From a checkpoint of a small transformer trained on Wikipedia.
Size: 10 layers, 5 heads of 128, MLP 1920 GELU, vocabulary 16384.
Architecture: LayerNorm after each residual sum, learned positions, tied embeddings.
Each number is 128 + 24 x the weight over its row's rms, rounded and kept within 0 to 255. Layers, rows and columns count from 0. Numbers have three digits each. The size before them is the row's rms in percent of the matrix's.

# layer 7 MLP down (transposed), 1920x640, rms 0.0419, rows 913-999, columns 240-319
110:131107163098133120157129158146119105153166155086130128060161117143170167111124142126158120117104128112141064156157109115102107159142105109157105133135157128121138140122108132144102093136153104139106163104159093098132202125136142132102114084
091:131118084141115136122117123112110134149086120129127146122126085076136084124112138143140130142090163145125131125114099114132109100138086088137149078126129116130114119143108099128153129118133143116118137114135133102107175132108138140113104136
097:127138085092135207113161132151106129126133136106130111158157144075122123097128136156126100188149114132112148131110123114080128119082100107121081151142177124171125119118151144117090153114125150100148129122139139125132141128107121136130159112
107:133121075121128155150120117142093095116155160146130108116154138140144137126122127118132127142146075087126167135134074144190090167130142156174131098148130125110157126100111117147131158135110129121107116121146106131118164106142152136131120132
099:164141111069079139128154090107098104140179139119143164191136109094162115131106076151134128088131173139135093084117126131143110149110144092152142150152174121134157088111116142084130131133151141121124141101122136114077138111132142120145099131
108:145150106160094103073131155115129120092160114070113080110134118123129136075138130115103108077148128112118131106106155181127103126152159138130142134116124097121121135104111124147092129138195098118158137105086089089129111136136122127074134108
100:131139090143170103151121181106091089136131099135129073080112067108119122163116118135156133122099101136166116095110104111114154118137138140150141134110081154139149180097123098106127150129137126115165136155137099110094136135146142140121138148
099:154144101140112098104141124149114106135145108118107119109127106108168115094172126144142105130123128145130095109118104126131098118133130108200103167073139159143131121120120126126117145127113103108118114116134108174129118098138143137129085098
095:172114128131092073132143130104112135183101105109172154166188119104068130166108114114084139188130114150133143154130141128116128129129143129124085176087136118110124149158141128176132164161127139163133109100146159122124147117145139109148131133
095:168148164148116096145137101138134118138160147110127116124114176112159105165174155173139120123115113107159122063101131163115134131088119138127124164082119147162158133114137170141168161132141124108122113086113156132114137136130174100157128133
090:126134120072097088115156105136124137117088090165100099120114080149129164123096114134115124168133124152123150134142135146107161098155119140123119112130097164120106128091080152119183132192085107133135099112140080144131136087179115110111139132
102:124130143131133116099141139106140097129108091138133082166094138152119115120153147157084166083089134121081080134111155134158143124105146107118141104125110096117114137103152098191119128135159136156137121099148156113098166131091152125117111138
098:157160170101156142095150104119123090110089080128136124112148120123101110140158101126137079135126104144117132117150129163113132149131146093125115132127084098121124137162076123123109096182100127112145125105130118125142152141130132074116094120
099:138120104131099140122124132080112105103139114104095126162128115122154122177164125073149118102142090104107156114152125133161081104084122155118120104082117133125151131103103106130127101130141109078158098159143114159080168118141106122106150109
101:143107132135152173166105162139100121124095137160155129128126130109141163189142148111141156115110108160123128102128120117134175188119125116125128110142145138121144138149120183085156138166139147120138170141136088142104140112114136111120108148
106:118163138134129126137144137135147151112146147137141138157132072136108138146167116140118121128127164127148104150135111106163128096129107140134118153164108153145119128136159143112126153139121171119130085140111185157132116131160088120137126125
104:103137116099128094106107146169150137106154161144131115084151116151138111166120130100192132153122110114147199090120117109132158100125120157147088157132109137105134101180129178124122110169131104074112146071121105098126123111128149127104105121
104:139134135153171154119131120086153144090151129148155105143181131103127172125136131089146109111208131137116092158119171125119140111118148119100112094118147094120090179110155154162099151134142088111136111140090126092156150121143110086145129143
092:121145117119132125125124096144133110122083127079124089133078120123127175126131110193165143115156108092127158088126112122115158108104116134103089108140120118116142149110151120151127118144119129114146131110125134131099114057129084108098152127
092:146154110127112130146124215137113121110131094137171125096067141121136115152160143133140122162125108129164099116137127144143154132145130117131130133130114157095127148127132155140124135149133106102147150127177141168156125143113133085110095133
110:137081084139133102122151144145136083160121101071180099136099131140143122095087158116101111123127134113164195105140103129088137133124101140177144107137129061128146107104111111140107155112141114142151134103106129156124141151135148146119139087
106:125094136124157139107126157114103110145139178138132166148168079113132145126153137136130103118117135142109090143119128125103100184094113132112122121153107139099137136094147146104123099129115100157114145112160113170093137094097136140132167130
118:127159141077085135123110132175129111090152128137172150158094174149119124142122108123103141154121114097118127121127149104117124121116159099122148109136084151130162163167151148167119129132179091071163144103183143148159119117157189172123106134
103:127083111119146108110115153116123127102142135164125120133086100122156081143111086153117155101102141135086127106166140117099169115123103141114156156110110147114126134160158159138142169099105132139115128102169109141155159143134117103087131114
107:129101152144127140152129112141106100146125125137176131111118123146136147149118119129126152114160111151143110100174102114140122110157094167165131147111087138140132134147171118096125133189134177163119118100115140132114118122099136111116137114
108:134114157119124105112101099128140156132099118128128123101135155194118086149126117117148149116119107106111119144124154112112184140158168152109116123118128091104139098133134126099130144154155138157133121091137112138123130137144119162097109110
100:121109178097071094145134097161094136148139129098140139129135161107096115091130113115107106132143099190121116154139109110109075160158158137160128096114141081109138126143127122115136102120124103118130067115129131165098131144122095137138132115
108:167089146125111130113127131123105122149147092151069148116131108126112080155163077080119155125132130123107164126107133170148118120161103095170143188121089138159165118144159158117126158107165144148104139110166098139146146162102099110135103125
097:116102149132155142118110107099106117130142137143122156106134143144104137125122121120092146151149157140115104127121127104138114105076104122071107134134109122111147101122123168138102170126151141114121178141164117156103123114145139128121128089
097:188110095151167092178137086106126080155126133157133154121117145112138118129152114148130114100088118125128163128156181133129095151134147102137137097103118128149105113087136109135108148113148128125135124158137161124137147157100093060162114073
098:179175111085122117123171136113147098100164093088123088164104128188153122094159122099138129112146133182126133138153123142130126084114129138146148137139151103139102103143150181119140097143166153136135138125121203106150114120092134128148159085
105:174111174153096146164152173162117127169160160133134180092141128090127145122128139135149140135141157143146124122128098110118123196102128163113130121107144120159149167130142136128140094157104106139137182135094152145169124148129103093087101130
103:104125126086159111139100132142127110112180081135103108143136191083131134157131179152104157138134110088146101112165088091151083143106162123130080134128113168094115108123134106108097112121077182150149123106101157158093121181117147166102113129
096:178124166125111111159143122157123123110114166112163143177151141110101121150152122128138108119094131123115147107130155116171148133141102107163130131171117141128134087109134121069122133133150166126124068128114136175118125129137123134144130147
092:115124127144129132124126154116132118134145169127097114111137083128130206100146145144113159138127113145094125157152105138112085140126113133093110090108126125123136151147107096152114141138099161150114088168129119134124125143138116133143156126
085:124074120127184137134124122151138171096155142117139171111125099085114136064098164126119171128135139134085147120136129143114137146111137118079112126134126131123139160102128126127137170134089121150165143135127175144148147117065147135143168142
086:112118141130128166173145148118116142166126119137202118113153160176114139136181163114144124124160136146115105157084109164147109112066138110149143106131106130123150140154138141106091118104149140144135130133083135111157162126127105181186066109
103:094151135158136087100116142089147105134085144100116133138154114124131138122076075097154134099160129129068094134111118107105109110135109112112126162177123163106104116097113119141137124103136121146135132151132103153135114161103149162094127101
099:133102116143150138143110157120112167155171156112079145130133123126153099140133114076124110139125147111128155092119147142144148124155151122130120095123135119154127148091134161146162129136100103142190103117165155132083123130151134143127167132
108:114111155092111108086095101139166129103158152118119113093162182163112137104126141092159123116163105134129124125147101142114104122114130121107189090121101126117112165101125126129121108125153096111141134131099138129108119104087154085139103133
101:105142112116180099167085101159110121126149125129120130153166108109118167115131152144129146153138110110103109125124146109154160145126115172115149128133167113083112127141162159154126182129125113170110102143133130143090129128106148135105147115
099:143126164120121134090174099143122091134103159150150126128142113107115154160143128105101098134099177120173129146091169145127102128129081133156137110123152136133149116115119080129085143146151148118105094089121173146160143130136125101124124094
101:128099127107107084152156110129128110151136144147141099116110106149165106118122140130128143128113115114091143075145104104130179137162082137130072075104117124094054136144136122098155135122092129126104107115161112084101148139141144113142152099
102:118118123119134128146093153155154097117149079093136164110150124097096150129155126097157140139165172166101101134100093169110108122157126147153118093092093133146133139112110106134080110137115100112091134173100047177126120123139150109128142141
099:082135147139122148132123140164111110162144166113109110170116148156134118129074120139148136133098054171138156166096138142127135133158105130191121146097162170105120158144078164119125112106099117168136126071138108145140097133153144139180161162
101:110089123118099180122106137116154114135129107118119133108139131161142137089132155162129087152127158122077091125093119099108088103144138122152141085127114135136123113135125207160113158185142131115163138137147099141123108080135180125119112134
101:132117149089165085147097129093135132150177112147157131109117059127139131135165112124137119127140106102142128123095120142147118096134123109109086117175123124121139123105146112098112142153099094186122120099139122107112155158137117097184144086
093:107108096109157159109132115096149136111118096148129147152145132121152103114128113120145155135127180157134129109130093127118128160105118115121110145174137119157126169131171099094145131128156123141143097126113179134123128113165120123136162139
101:153118141167101080138098096120135107136127120121110114192154166139137144088106117141137136161127091169111098107118085133124137122144121136121167115083167090136137153145106120128153117088128124136152155131111102147123124140142120147122144166
094:151127174108138104156118140138124132123139066142127140165129139097116160172083157134123086118086123102116134147143146117129098089088118113125137113115140118153147101122145124163158080091091090115120111144142137151137123120128097126159096129
103:129116103128163175157099115122167116120102155154125134135109116133115110116113120157165141141131123083157152123122132115132179123114144152137079101145096124119143131138155169152126094124162106110124166122084096159104140101113129125140178136
091:181126089129115097094123096122103123103131151144148116152136157116150121151135108149127106139122130106125123156128121174123139107114140133130109100122145126153097137147128124137101113162079166160132132141082124123148128125132155143186108108
097:112148057169124113115137106100138129141172146079147128114141101187078102085138153107098126107091146156111165121140114096120061122128110089125156119143137109145118116109118122127128150126098114108132091116089115109152175113112122139108071123
099:165107116099136137110142116158161133145131138095143135071104098151133133143141117111118128108129130145133119093165187133153173110094100114120143134142155136130139138102060110121125106122151147170108194087139137116109131126117079151067132145
105:122146132119107159147118152115156092096117134141118116119137118165123143126114155147118059118092138100160154130140104130161155108134148166146116108160083144125124172112142100126140136158107143120103133153119091142127112130145156108150126105
094:089163131150126110138108125147135105137151146092138127137148135118123106109133094138103147135134095115138105113141114123132099138161128111153116097118099155115127125133086165118084098118157143196166164161142083126159117113128135050128106145
105:125120138147167173167116140124139100104142124099123119158127134141100155142125141120139116108157165098145148105152122155086164117135179103155123089132123148100120128120135082093167131137092113111103177127111154131132102151107135076178170110
102:145129159152110156142105146191109126143158203091126115099167152112132116143146132121142112116113129133143120138121136082112080142116123082081122060110105131118145127159139100111128129088103125121077112115116138132150124132123126120164126169
096:166163153127096118088109133087092111099129168095103120109127126139131203172138115156089121139138142093137111132113136099140095103067183078142161114131124130129153145146160163145162111125148079121123163149175109174130168089143089105142122122
102:145108129156148150131099148155121094100135166164112139091165154141141153124078144121169158111136150098092145143145152101092134123138146135126109076091159162160144119111137134137168135136139135101096142126121151109166160107181119137150124132
101:107081167131117152155124123109139143153115103122117130140132153147105131116173128117127085074174109120152138099118166102156137186125126143168132118106144147108140186113139099122161104123101111174134101131135170086107122127169147098130130113
097:120126118135138127114099122165140182117131120117115100113127109114105124091071151104092120131118163089116077158133130121095156160134137127163112161135118143112097126166142124113116121133166130176127108152142149128191112116099113091123118127
105:157139119098117106127049101118130086116187141119133085090076141143105173161132115105105104165093154121149150088115103116112118159171145092123151144115120095108123147145174162136131116115140099121123122116125121130112097115144151081094118089
104:086160170153121143142093130133118133127110118146162124133172147154157143128127133113140136161105121081167108131137121179120153163101144105136164123126110107090152172132121121155121106146169084138132136148163121129105114114085140119131139145
102:165092125143094072127122145120108126103139093143135136166144167165131110126142117129143175139077116169119125090178166111130085138129119103104105168082126106148122134142140131153134121174085124142084122121134128153173161160169153082110150134
094:139150122102102104169112103147097093152149104120139146136115150127127112142098151127140150087122118135146130105146121149120111165165118090120122120106133147168145154134143102138116114115113124152152092104107151128095146128140086175154147163
109:129111118142103122127118110128084093117167101112118147178125151123127150156160132114138139130128124124103144107144135127126093095113125125142135109128167105143125151152124101086141158115149122126127144111072102135097155105105126145094115122
103:121133136120100112168095109122108146083126135148091156104113124174103120087115063120110141124144167115113156115143116149108138084168109147130122167126149102145135162150158171127137112084107135132102111120113106098131103155116128116126110148
105:095131168127176152140194140104146075135153119143121101118146154090111152160134165103151125142140110158118098100138120126140109141121102143149136103069065143091110130153135125120109112177085126067144148092141112135123134129116142129114158120
098:102137128089110120093116141124133099098159146113120131097099125121141113136098134119117121131127129105143125091135136144109144105144167070127108103124155134100114118189110106096154184130109135130154140140114130110073153095125110083147126115
088:134168146142113176131152104134100115125117138144145113100182140110156110129128158056123123117128136138129114134138145149142134150146123128118170179141121137147148160126109114168127159140100128106134104138111133154143134193123104127150121136
106:114103159091171105103118161134139125129146123112150127133138190114147114153153166117137104124165111102107129076147126132142162148135158156153165090123120093107129146121165162131108122135126145123174087144132148115131105147166100097110106113
099:146115158113117157132106140077129081114177166099120144147088091133145134124175157139125139061142111087090146104113131125099134135100129127141098147093124101111139108135084141147127126137121135122113123141121111111098141123105149135122119112
096:150141125111111112152169137103101142106160148128157093108118120123123128112105115144160146136140109176134104113136097064177134087125110142122138100111190072126137116102128116111100141121153159139115126141131097146117108148129147124126109127
098:116135086128136100170129109146117113115117114126167134114113146097142117147159096117138122117144143139086141165146093135107133113125172171107170149167140107147183096118145151132146133116118147101141171094141152123159108126142133106124153113
090:125127108090165111097094142148128180115155138116138101152135107152127131141152123136162123096083092113113112165105119145082113133126163118143153132139121135164181116100096123135151131113095119100137122135110139130096171098078128135118137153
095:126123128079167115137074128127073128090171175133133150112126128126159137141109099089146124130080143151123109195134108132162127133131119167117098168096128145132112096105140142114145112150146141126149091143110114115106107135110099111117070148
103:159154092155082127131115121139130171099116143078094127137128107172124159128156105117164104136125101164122127144116078133140145115111103148133161116096117116136101100118108126141184104145117168077136123136111107113129166146138165143122125145
100:119138163127121123146149139147078113134118148131133132124148166143130098147121145103141082124135131103149143163088117161115137167129069130140152120172123146156134124136198112115142069104137107144108107171126112091109135121142097162119115123
099:114107131129152124151112090118122101119121117112094137108156146118118127153147110124120153125090110084109108136094122137142122147109144140119136118114095118101142180126119147168087105138090142120083111101095114127167160099122098099140132206
096:152126087104098118114129157126107099116148110109121096095099136101173193166145131119171126148101143100100116118173197129140148176142129162123146132129143160104137144117140143112090132125119128104125124110152134133132110143102117117083117141
099:112108138149099099122124142085158149152132120165141110125091130188122144158157126120157112131131160120107116142132128114166122120200129110123098145124139139169132153112155116132105154120153190134133115126142087136091171121113127143132176120
100:172165073159107119138166165097133110168125172161123128122135121116088114093114095110114154124100102152135136157129154095124125121085123168164137097106134093156121134131147155104106118130139086134118097095146107127169131136136167140133136165
098:136128137119111138144120167134163136131117142164121134137127060109154129098156097104113123125111140131151120104142080134169144188119121116090139098100085120109100144148132089135101119108134118091084113107090132136121152110163121139134134097
098:135116108110143133135132170145080101097147156116130099110127155118153138179116149161108126139124114131126091145101150148137123163139112156126110111165170155164126123115153091125087134142109093078177140159114149099125133157151064156137109099
096:128128120169093114151136122175120163120128131107121125153122141083128122125138097149119142100103133113113084140136145156090130155157105105112088160138122114129126123112116124156111128112120167118141138121121125114106119123166138157122103138
095:121160094121163166133121132121164129147147150094090196141117124107124094134096123103127125156138137081106145112140136123172082119158153127155176105101157144112117132160137106138126164109135154089150112142137123163154139072126141153119107140
# layer 7 MLP up, 1920x640, rms 0.0446, rows 914-999, columns 240-319
097:114099120135099102148162130135083151075113108087121132126149126145135117138121149131092108125166102120121140143110121149124151066157104147159132125181056141109135108127168136151115117119105163120110135088137101189074117128128122139121087148
101:160124102122112078093160123144161119094138109149138137175126126139106121146135110117159069103166161125174143188127164142118134162133117142105185128101118142127138160120124174078112101152144117121143147117124105110096112118124127132135127131
108:132111140140091159098131114136107106132169114141121160131136155138123116135138130159153144146171104140142152144133115145124127117082138115136109158161120098140120140126155108129102141115177107113157165129199182131148113129136102115082120129
102:178139174108122163131119126113098121112149127146135140108135085147134143106132147140110131134121138145129117131149109144132106139122137126131124119101157117140203112096085167097125094059103107118095114117099139144156108168107147145147121120
108:157129103113119136134099130129112146149098158143129116130092081134171113154123148084179118108126136165142150094121067135152101114086129120144104129140120125108165132150169145152132088121112139163106128111146137139095134127092147157135121118
098:126165131105110102114138154141127141111144137114113147121125088141125091160113107137147146149136099139141115150107134124154124082175143089102155133149129124116133155117124139108145137115079132132097132124127115177130137116145147124119102040
105:109126107155172166140136089137115094130135131117079104122148170121146127139121122161155133131114113107183120136146136114121152112115132141154098139131095103066142190105095127115150116121158105095146141160125168136139160135115147096101147152
099:151111121129130110121176103133113113134130108110121131152116133119137138138157180139132179134149153126106115150118126122122156148116153125115115089135115131101119150123159152090177115107148157143133115093118123150137132155148142164107107121
097:185164130149115087123144104126177148139092111145171098126146105113096142133125119155141135142118170122156135131120142117117102107145153078103111142124124123121111139104127127151111135145122147109156127153102131111158151119142110120149089178
098:164088095161146105127137106114120161109126101099152114087145126124166130143126184165070135106122121131097093125101125116140098124101146113164098154098120146075149127109140126108126116102187094136130134118110098124150124126072157118140125080
096:110104089151132056115132158184135106110110139117173132125163155147177140094132136097126089140132132115134110182134094116118092173129138142131121105098108111106134154130130142146108116137118105103088107118146094127142144133119158085141132082
111:061142088131169124106106101098127141142128141139091125109091132130149154102114166126097159131128162101120140131140088108127141126117164158115118192111150138112122101121158148135117123105157121117139167132088137108190144149160147133139114178
095:135142108143144175164144098164125162084129136101132098109121143135119175137141115119174112163136148127131140115122120106127076094136147114142107137158107105150103131129110154184147128133164087108121136159134153134128129137127105104146124139
099:183151152124087136154116147137127149144113130151126117116120103132124071148082087117117145117150140122142103148126144103086100081140109125068174134143067074104160139127149111168125137150143138126136102144168131098128086111125155142150139152
105:107162129108128128133120149143086171151159123108114095088175102153138141128129130164126150133141124150108113149159138103051121125149132155122158085182110145120168146124150149094094137118145193125137173117114109117142140133131115166129130082
108:075128121113114094110075138088150115106107110145121118138168139121117135108122122143173139182125141137127113116081106136116187147090105136056104118097134084122141113138159158129131114125131118144126142134110122167113128150094165116158158125
114:086115109150134140134145121123154117124102110117135146126136152083118108137113096111119098116125102107102097136204172101142133102130149138167129139064180102164140118130188157174103095129102092108126148111128114099126165083112089127078094103
099:115154115068125113179128116137124120139140096128089095140140097119114127112166155155129121123133107118172114138097110167178146143087117119135160131110132103153124093108149156126110163129123149146136110138090130132104171117135147128121120134
086:113152128127097120137110123150132094123125110135139117068183146149130111127101140171120117144111169169124127115095141109072119095145143091161116093091136158105066136118099102111088185098169098126119115117107106126122119075176166151127102118
104:141100151115139120121132137125122127173144105154143110132093138136132133138130123113127112081123143075156097147158114116144100125148147131146108144159118113067123102142136136136092134129128143088123082152120134123122173125115115102113103129
104:133133114094180109171127118138130118122104117131136134127130116127112162124128176124182138122120133139169119112057200132156082130159062129117106100128132052163155111113131114186095117129146077179117138106130107123130144120148147122098117112
118:073139170099117105095160148055106145141121176107135134151200134220142134120124153117156181086142110123120131103110112124086156153121147130170120144108140145092134145095133175102157092133092140141141111119125072150111106110132167132096151128
099:096137139110149109134134121157094114132125136095161140135122155150150098176122143162111141125134120164127135109113110130104132112118138144137148064167109111180150157150152113131120120146120122106084119127107158153116134137102146128100124147
102:113118138127105116147129124124114156134118118129124116095152118142100116171106095136107129128134102143139122126124112149111122155140134138106138132077131121130117101148127127121079129148087195137171162167109094120140122144114111093148117128
105:070099128177094129143101135079161145108142139110152165103108119152098146130125128132168111121159156105072144089097100119127129176100149133141121123137185104151109149138120122119115124102142137157112166119087141151146142144098092119076146122
089:118128131137128140131082156120178122097125101142126083124146130111146147143121144140123103130121104131119113132161140139121134125160127136129114146141145145159136128123100156107118120164101141153110092116080153132124122137109131133134121098
101:121111128149108136168169121112154139143178121117176105132122139108148137093156150154133128086096130139120100095154123137113122153123145129090117082130183103178102089135138118186119090147098051118097127163150094143107079168135108153140136113
090:154158129154121126150127098110132134123129140131121067138109080156158128137135119144085119103139146103156105137121112133105152137189128101143142144098140117119132136164071139115139121114113117171110121123133109150095122123173105145125165137
097:136139178155162145108117116129159139155122138118129104150149142124137155117120117094134098147153138113149143183132111156133095107123136123124099153173125094093134130177125118126118081157111149093146170101152108150128164144101120134143149118
099:153118162132073156171110178124125133124144113142153104104125148116129116153127120129175109098119097108135129115093182139161120125175115125115105107099115129136106110149143150125147161144141125148154147108158133127055098127125181125145130110
112:148109128156141150130128130149128180159126130163121165082133143156108135123151114130118128143095149146143144142132136120097148141120144152102082142156145129125149131172127097172108130140113147104172109113140117131155132116081113129095103176
101:099146121144118122087101166109158093163107108155069093139133109129141144130131125115135166145120156134094120103115113141114132113095127106146132152150151109075107098142099090155130118168157157122090091122164140128129096091152111107143128181
103:134077125104114136143122112126176139124136112123158091148116137154147132112143108136153181114108125099122124156144144117110134145113116111097115125146140144124117115168132151117126147161115079132140135141096126180071140140157112126139118130
093:104121110151119113147166099143111102124090106105141113126145120141131174129114138156112135124134118136128136089145109157106110154100154139113144155114096096168103109126150104132149153142128093125109133107127110151177120160119135175129207113
089:126110117118130115119169126085138046139133156147158148115124131148107162131194101149132150136169168085132102163123130136151133100122162123127101094119108120126125166122111098120112139145104139130109138140113113133113074173135114118129117113
098:106146105140127104080165100127126107107132111138111176119101153142130089183132095206137134105089159134119112092137118098134151124153105106151095114107135165149097114169099107152124133148141173114138098148188120125126134114129104124104144151
099:104113148162106127117108097155140142155113150101097129122159112127138141120117073119078120132114106139140125158141131154140097131134108091138147127153146132129088152143094154133103106113089142114125113130122095150143143114184095091116112107
095:108073128156112110153125154135181119134148127145095092174138109090124124113164106162131159147145136112110104133127133116140162127102121125171135140117166121114148119136096120152158114124157139102106127068125104149075120130166133154096138111
104:088184127124150118144127119137139152129113102147158112119091142089130118159126132155131137160110106119143119131161146119140118127122131136110157108141131095118121082128111142121128093127139077076152173134139154140140097136184156147125115169
100:089114122161143150114142133116118144103153133093099122117131115110128141144124151111181117133110101110170129118183133100131110144123148103112109159161144163103139153100088112133126137082119119143139091137105117124071110130104136195140138139
102:132147116104137134110129135161129145180182130167105105133126122104135153092115139103090146116145130112109154116156127167185145088124080152106092110093079094117144144172144131089179165138145141117114129117138126142097114107108168140130130134
096:132129152151112133130091092124121106159140111086153102113152104163140180156125112133136120116149100146144162167120105116145139156114126095100117098132127108165149113122169136130150185134098167101153129122121138135115137117136143109124142086
112:135108137136118126120128106104149116122141129111110143115133096158122162163118148115111106137126171101113144107127079136119131106169130097133136139139133104082115146085152135110115094117129102081147150095138130159121112116130172103101130134
098:139131170156119163091140116154130158127099088079128114125051118155110122134068102144122146122125108079126118127113120151124133072125149089130164150119136153083134174130087089127097119093158140154150158068111101108100120129101132148139095169
099:136128161159115178116167106097135103103140121161169093134132155127150106136141138104163131123127146157163125156183121100169120115132132115129139134103125095105135123123112146177131127133130183155145183107119105135139112163143133161111097128
106:168121107144151102158120118168128126163109116077123144114101159109115070132122141120109123161096159139157128121121081134155118103139141092170129120123125156082139102149137132125118130115157116139139160152143097122143147170117099129102125115
097:139096147038122115089083112108127132099134125132098094153096098122115115136149124093150104160120171148141107091126121134112093156154148130119116133108105122138106089118141156124127075159162129114132099141112134115138089133100105128145129128
102:149099132239137132127100143131093115142150106152147105140162116091143148125102113111132115156122158091124101130127126124152108107116125095099206124101121130118158145116111132122089124103127089098116126095090132138097150128138145112091099128
092:125092114110135100117106092122180169122115087131144152092158171127122086129163138108106135139106149107161106095134139129116134109140126138148130122146134140152138141113133122077127130170131169109122158093145168134109131097128152130127128106
100:172113135152144132174128098155168129113139132124152127106125176172096146139120135096103156095124056085153156168162110130098111179127128152111074150105117166135120173108108088108147147142139143149120127139135103095147118139140146077133118139
096:150143161126146145160152154136132160122112130146094131095085130119170107095132164114142153143095102140083091135158154121107115116129125176106143111147146135099098111199144138093122142122083137134140112147142103132112119203106118118144157149
106:164114111117118177156116095089093167166139124143128105116126132100131122108079131146112151133173090107096150154122081121101138107124149168102122158141121104104125116161103117109098127116116172113114103150120140147105076142142132074124144106
101:109155164133159118147102163145085075199150129153180120081118091146083144128143085147139163170121112107128149130139112103172087111099127117133121117159078154092150098102148167148146119135135145105128169102077128126125092103139110159151149121
092:117144095156145082158177090171144138124142144095114132156110110116130136137109157109130150176146110110137098147140149123137085117106156142132095115120097145120141142179129152126132148125123150084130112096089103147156135115171137096146109143
101:106104062130142097145097139115094143134116133131182094137106116132110135129101102109088091131143161141164146158125078140138125095143145119174117128128119110161071113136110141106106137119121143130162147124101138121095146115124113137116125155
106:140092154173164133112133106112138113159146095144138117156128118104140111126095125139117130123150107127141146107103111105165117174163099108145099147114146117115141148123109181159164125146090117143133131098123119129130131117132154131129185148
105:148170137109130109100135132114149122140102124123137107143137123099106109140139157113125065099141121118139168083122110137152112142114154091112115135150119140152179144140116118143143133121078100097174136168119130107149155108137107128197139168
097:155147115133114130122156183116121164141136108161145108134157123149152118112130128122098196150142111130144105124124146119116148127128191121129149086124129142113138105099154119163136129068156115145163155100149128142127135165117174153080116177
099:150132142125128112103150134109142103146133163130108114114084133132177106138098085137089158098142169132147161160141095108131159099127120183150122144138132127121144124092121102068131195100156141158166189112106125130100154118137113127169142081
102:106162152120149099153069152064160123159148124160155137143135130101131129119136154129116162104139142105101136105132127160144131168142147152130113139184128117120119155164182135131101140109158093125129175150123177140137085121132141138167137133
103:119090114122123105138115096156111160142145163120089116151148163104155093119114111109125085084129145115115128129132167105151161119148121145113140162136115102119124120130142115098102113213122104119133124142110140147096126128142085155112166123
105:094147158138168146112129098125147124112137120155137129114121133188116120114114111134124148186138140115118154141164127106095105143132119139110165121135118124104126138091138163104161152119163148154121106160128130124127162121096106126095137140
101:112143104151114129153103126114144073159139107117169122144077107133137177134104162115119148132099137126088138111158090145147139155112097124134123138150116130140124106166094122155134112142137146144143158149163158136160109116135155113135117128
106:116130131160132103120118157119126133092100151122134149103123101160101120180135128117131140126098094123135147131101133097115132096132150129125140155127150094117094120132152133102094132154065124167126089119170118148079137120138128131133100125
097:139155129111117091124114098175116136142146135145103114107148169103159119153088158143117146124137143129133101144154138114136144127155107146103141097097152134130129122145116166114134127162107124100126098103139104118127088137121138140111175169
103:141146170129130111118129084146109122161133092117152128080112158116121176151126148088112151124095153112168174128137136129130126173112094150128154138102108164079138100146144158100099160131165106084149144100128093129122156107143097110083098103
100:150139122105112171155129180108127153083126150094118102104112145130154114160113132140107156147112101110085114116131142152125143121100128117147099119115105104123100140151093141155164122088111137122164098130113106132130163087144134164156102135
102:164148154128128136167135154170128090123141143138120130149144119127139170113163126210115108106096120177108124121142158078093132098123101135113138138078102117134112084131145117103163083135103118129145106127108140125179125166185146130116131194
099:145112153122170092080138187117130106135132134134162178142131122134195110127082168166121136150085142142076108102128145138128144110153147142106148157167145078092105150122073108160124097124148187125155149122147147124113161143113097120099138153
095:137176096125120143140091114127117078137104122120123154146127120180147121125070115112133107091143150105096156145134105140128128110136134132155093156136106163099130107136141103111116109136119125138118132151146092128149128106107167109097086123
101:136136133093139053118150113120120161131079098083128084134166109152133102106135104179150123111098157088130141164103134143146142122135117115131132154090142119120133131088108089074140135153092119129142126129136117121128142112135119133117156103
101:155108143147118123111096151065084109122139151125104141152154084117166127163109108121115093172144090086156091132134138152119123076151142050117086143118133041166128145057090126151162136155116133133115143144155106097143123138133105117145116139
100:144116101107094120100146074121132098148110140153119116131155128135105131134097131154137150165136113127132119149151114129091120130112146090122095134173131118129140118144151094135148133136133151122125139142103146146118125090093119148079152167
100:156123110138125130148155122065119089115152142143153154130115102079125158131149159111148128111112131111161121147140128125127174102153150130108123136153121139113161091116104123144091128084083143118099117133120178132121116160128127130142113158
092:126108141164170110122105113134120116115161152125105106107142091146122082159170116128182089091122133143129127148114128102163173152114103147104166107151157114154214119111117139155101125114119116113106114161121127140125102125130111135167112157
101:134133126092153166157125126106103133110145130110154072108157115149159133128111114148112073118130163123104123166110121113149113122122113133109124156132165126141120097144134144147178127132090155130151091134091122173145116179133122151170153171
102:141133140156136138103150114137176130150146126110153109117129127139112164091120144150141116123121117109125110106114134134078160123109106147148127123106104095090130144100127097124137113153142131121142133124115168099109149126122135132123141119
093:094147124160164083128091115155096125139136104108119132124117080108117156122095119134148113186125135119147119104101140158109167138149141088107121139120182122152130136097121112144148160159101108120162140147121124079165166137099097114099132174
094:170109123143149141134140119137146135108154092122178112105153132101125118106145160125118075156169126134150122087138098147132075106134126128107128130137108122113133118121089094094124118147122131135128110158146105124119163094167121109084161163
091:129153130125143161144146154075127119119192092111127117112128145115133128117137125120123158127146137120128151137159131140110147106132116139123119162155118151111117088166178092127122109120097098103133104168138156132137115171166112134137098125
095:107189147156190091175122128161130110056115113158127111132144109119129122121104113146146140123175132127105157141119123114105107090149165121175123125126130149155110112115155108103122130145098114126076122127097055138118126107130100095143173150
097:173101098124134203164132118138143107138138113117128107141059142116157108116127100154117111110159136057141116141095149140092152173119139106168123156143145120147155118157117116105118138144164096101176119141157067133112091113128148125132162125
099:104122140153182142154106094150161179179075134107148119115156148115150108144136090145117145147101158079131088148152120123124101150135141177090103135153111159134163081079135111123145128142106127091149092137112106156119162086143144088164135166
094:125130125153129105118105136115146091118106120153132126056144104128155159119136129120089143115132180139118099137118133157112153102120111128126087110112113157125138137098125094118138115114124129128100103156088178150113114091116157116111147136
102:128122112126151137129112112112159159108168133128108151163132166129096110126157116072084137117121101123097122152114153124096116162124137127120162108148113154135140159144108128169128124091127124175100152118078118044130112167136139145126095113
103:121107143113141112110112089130138118138099104139111135061134132159143090138115164138116160105115090092126149128133164155165125164105115130131147093123104153113099122145103143177134107121111102133130137148183106145109127092148112116143119147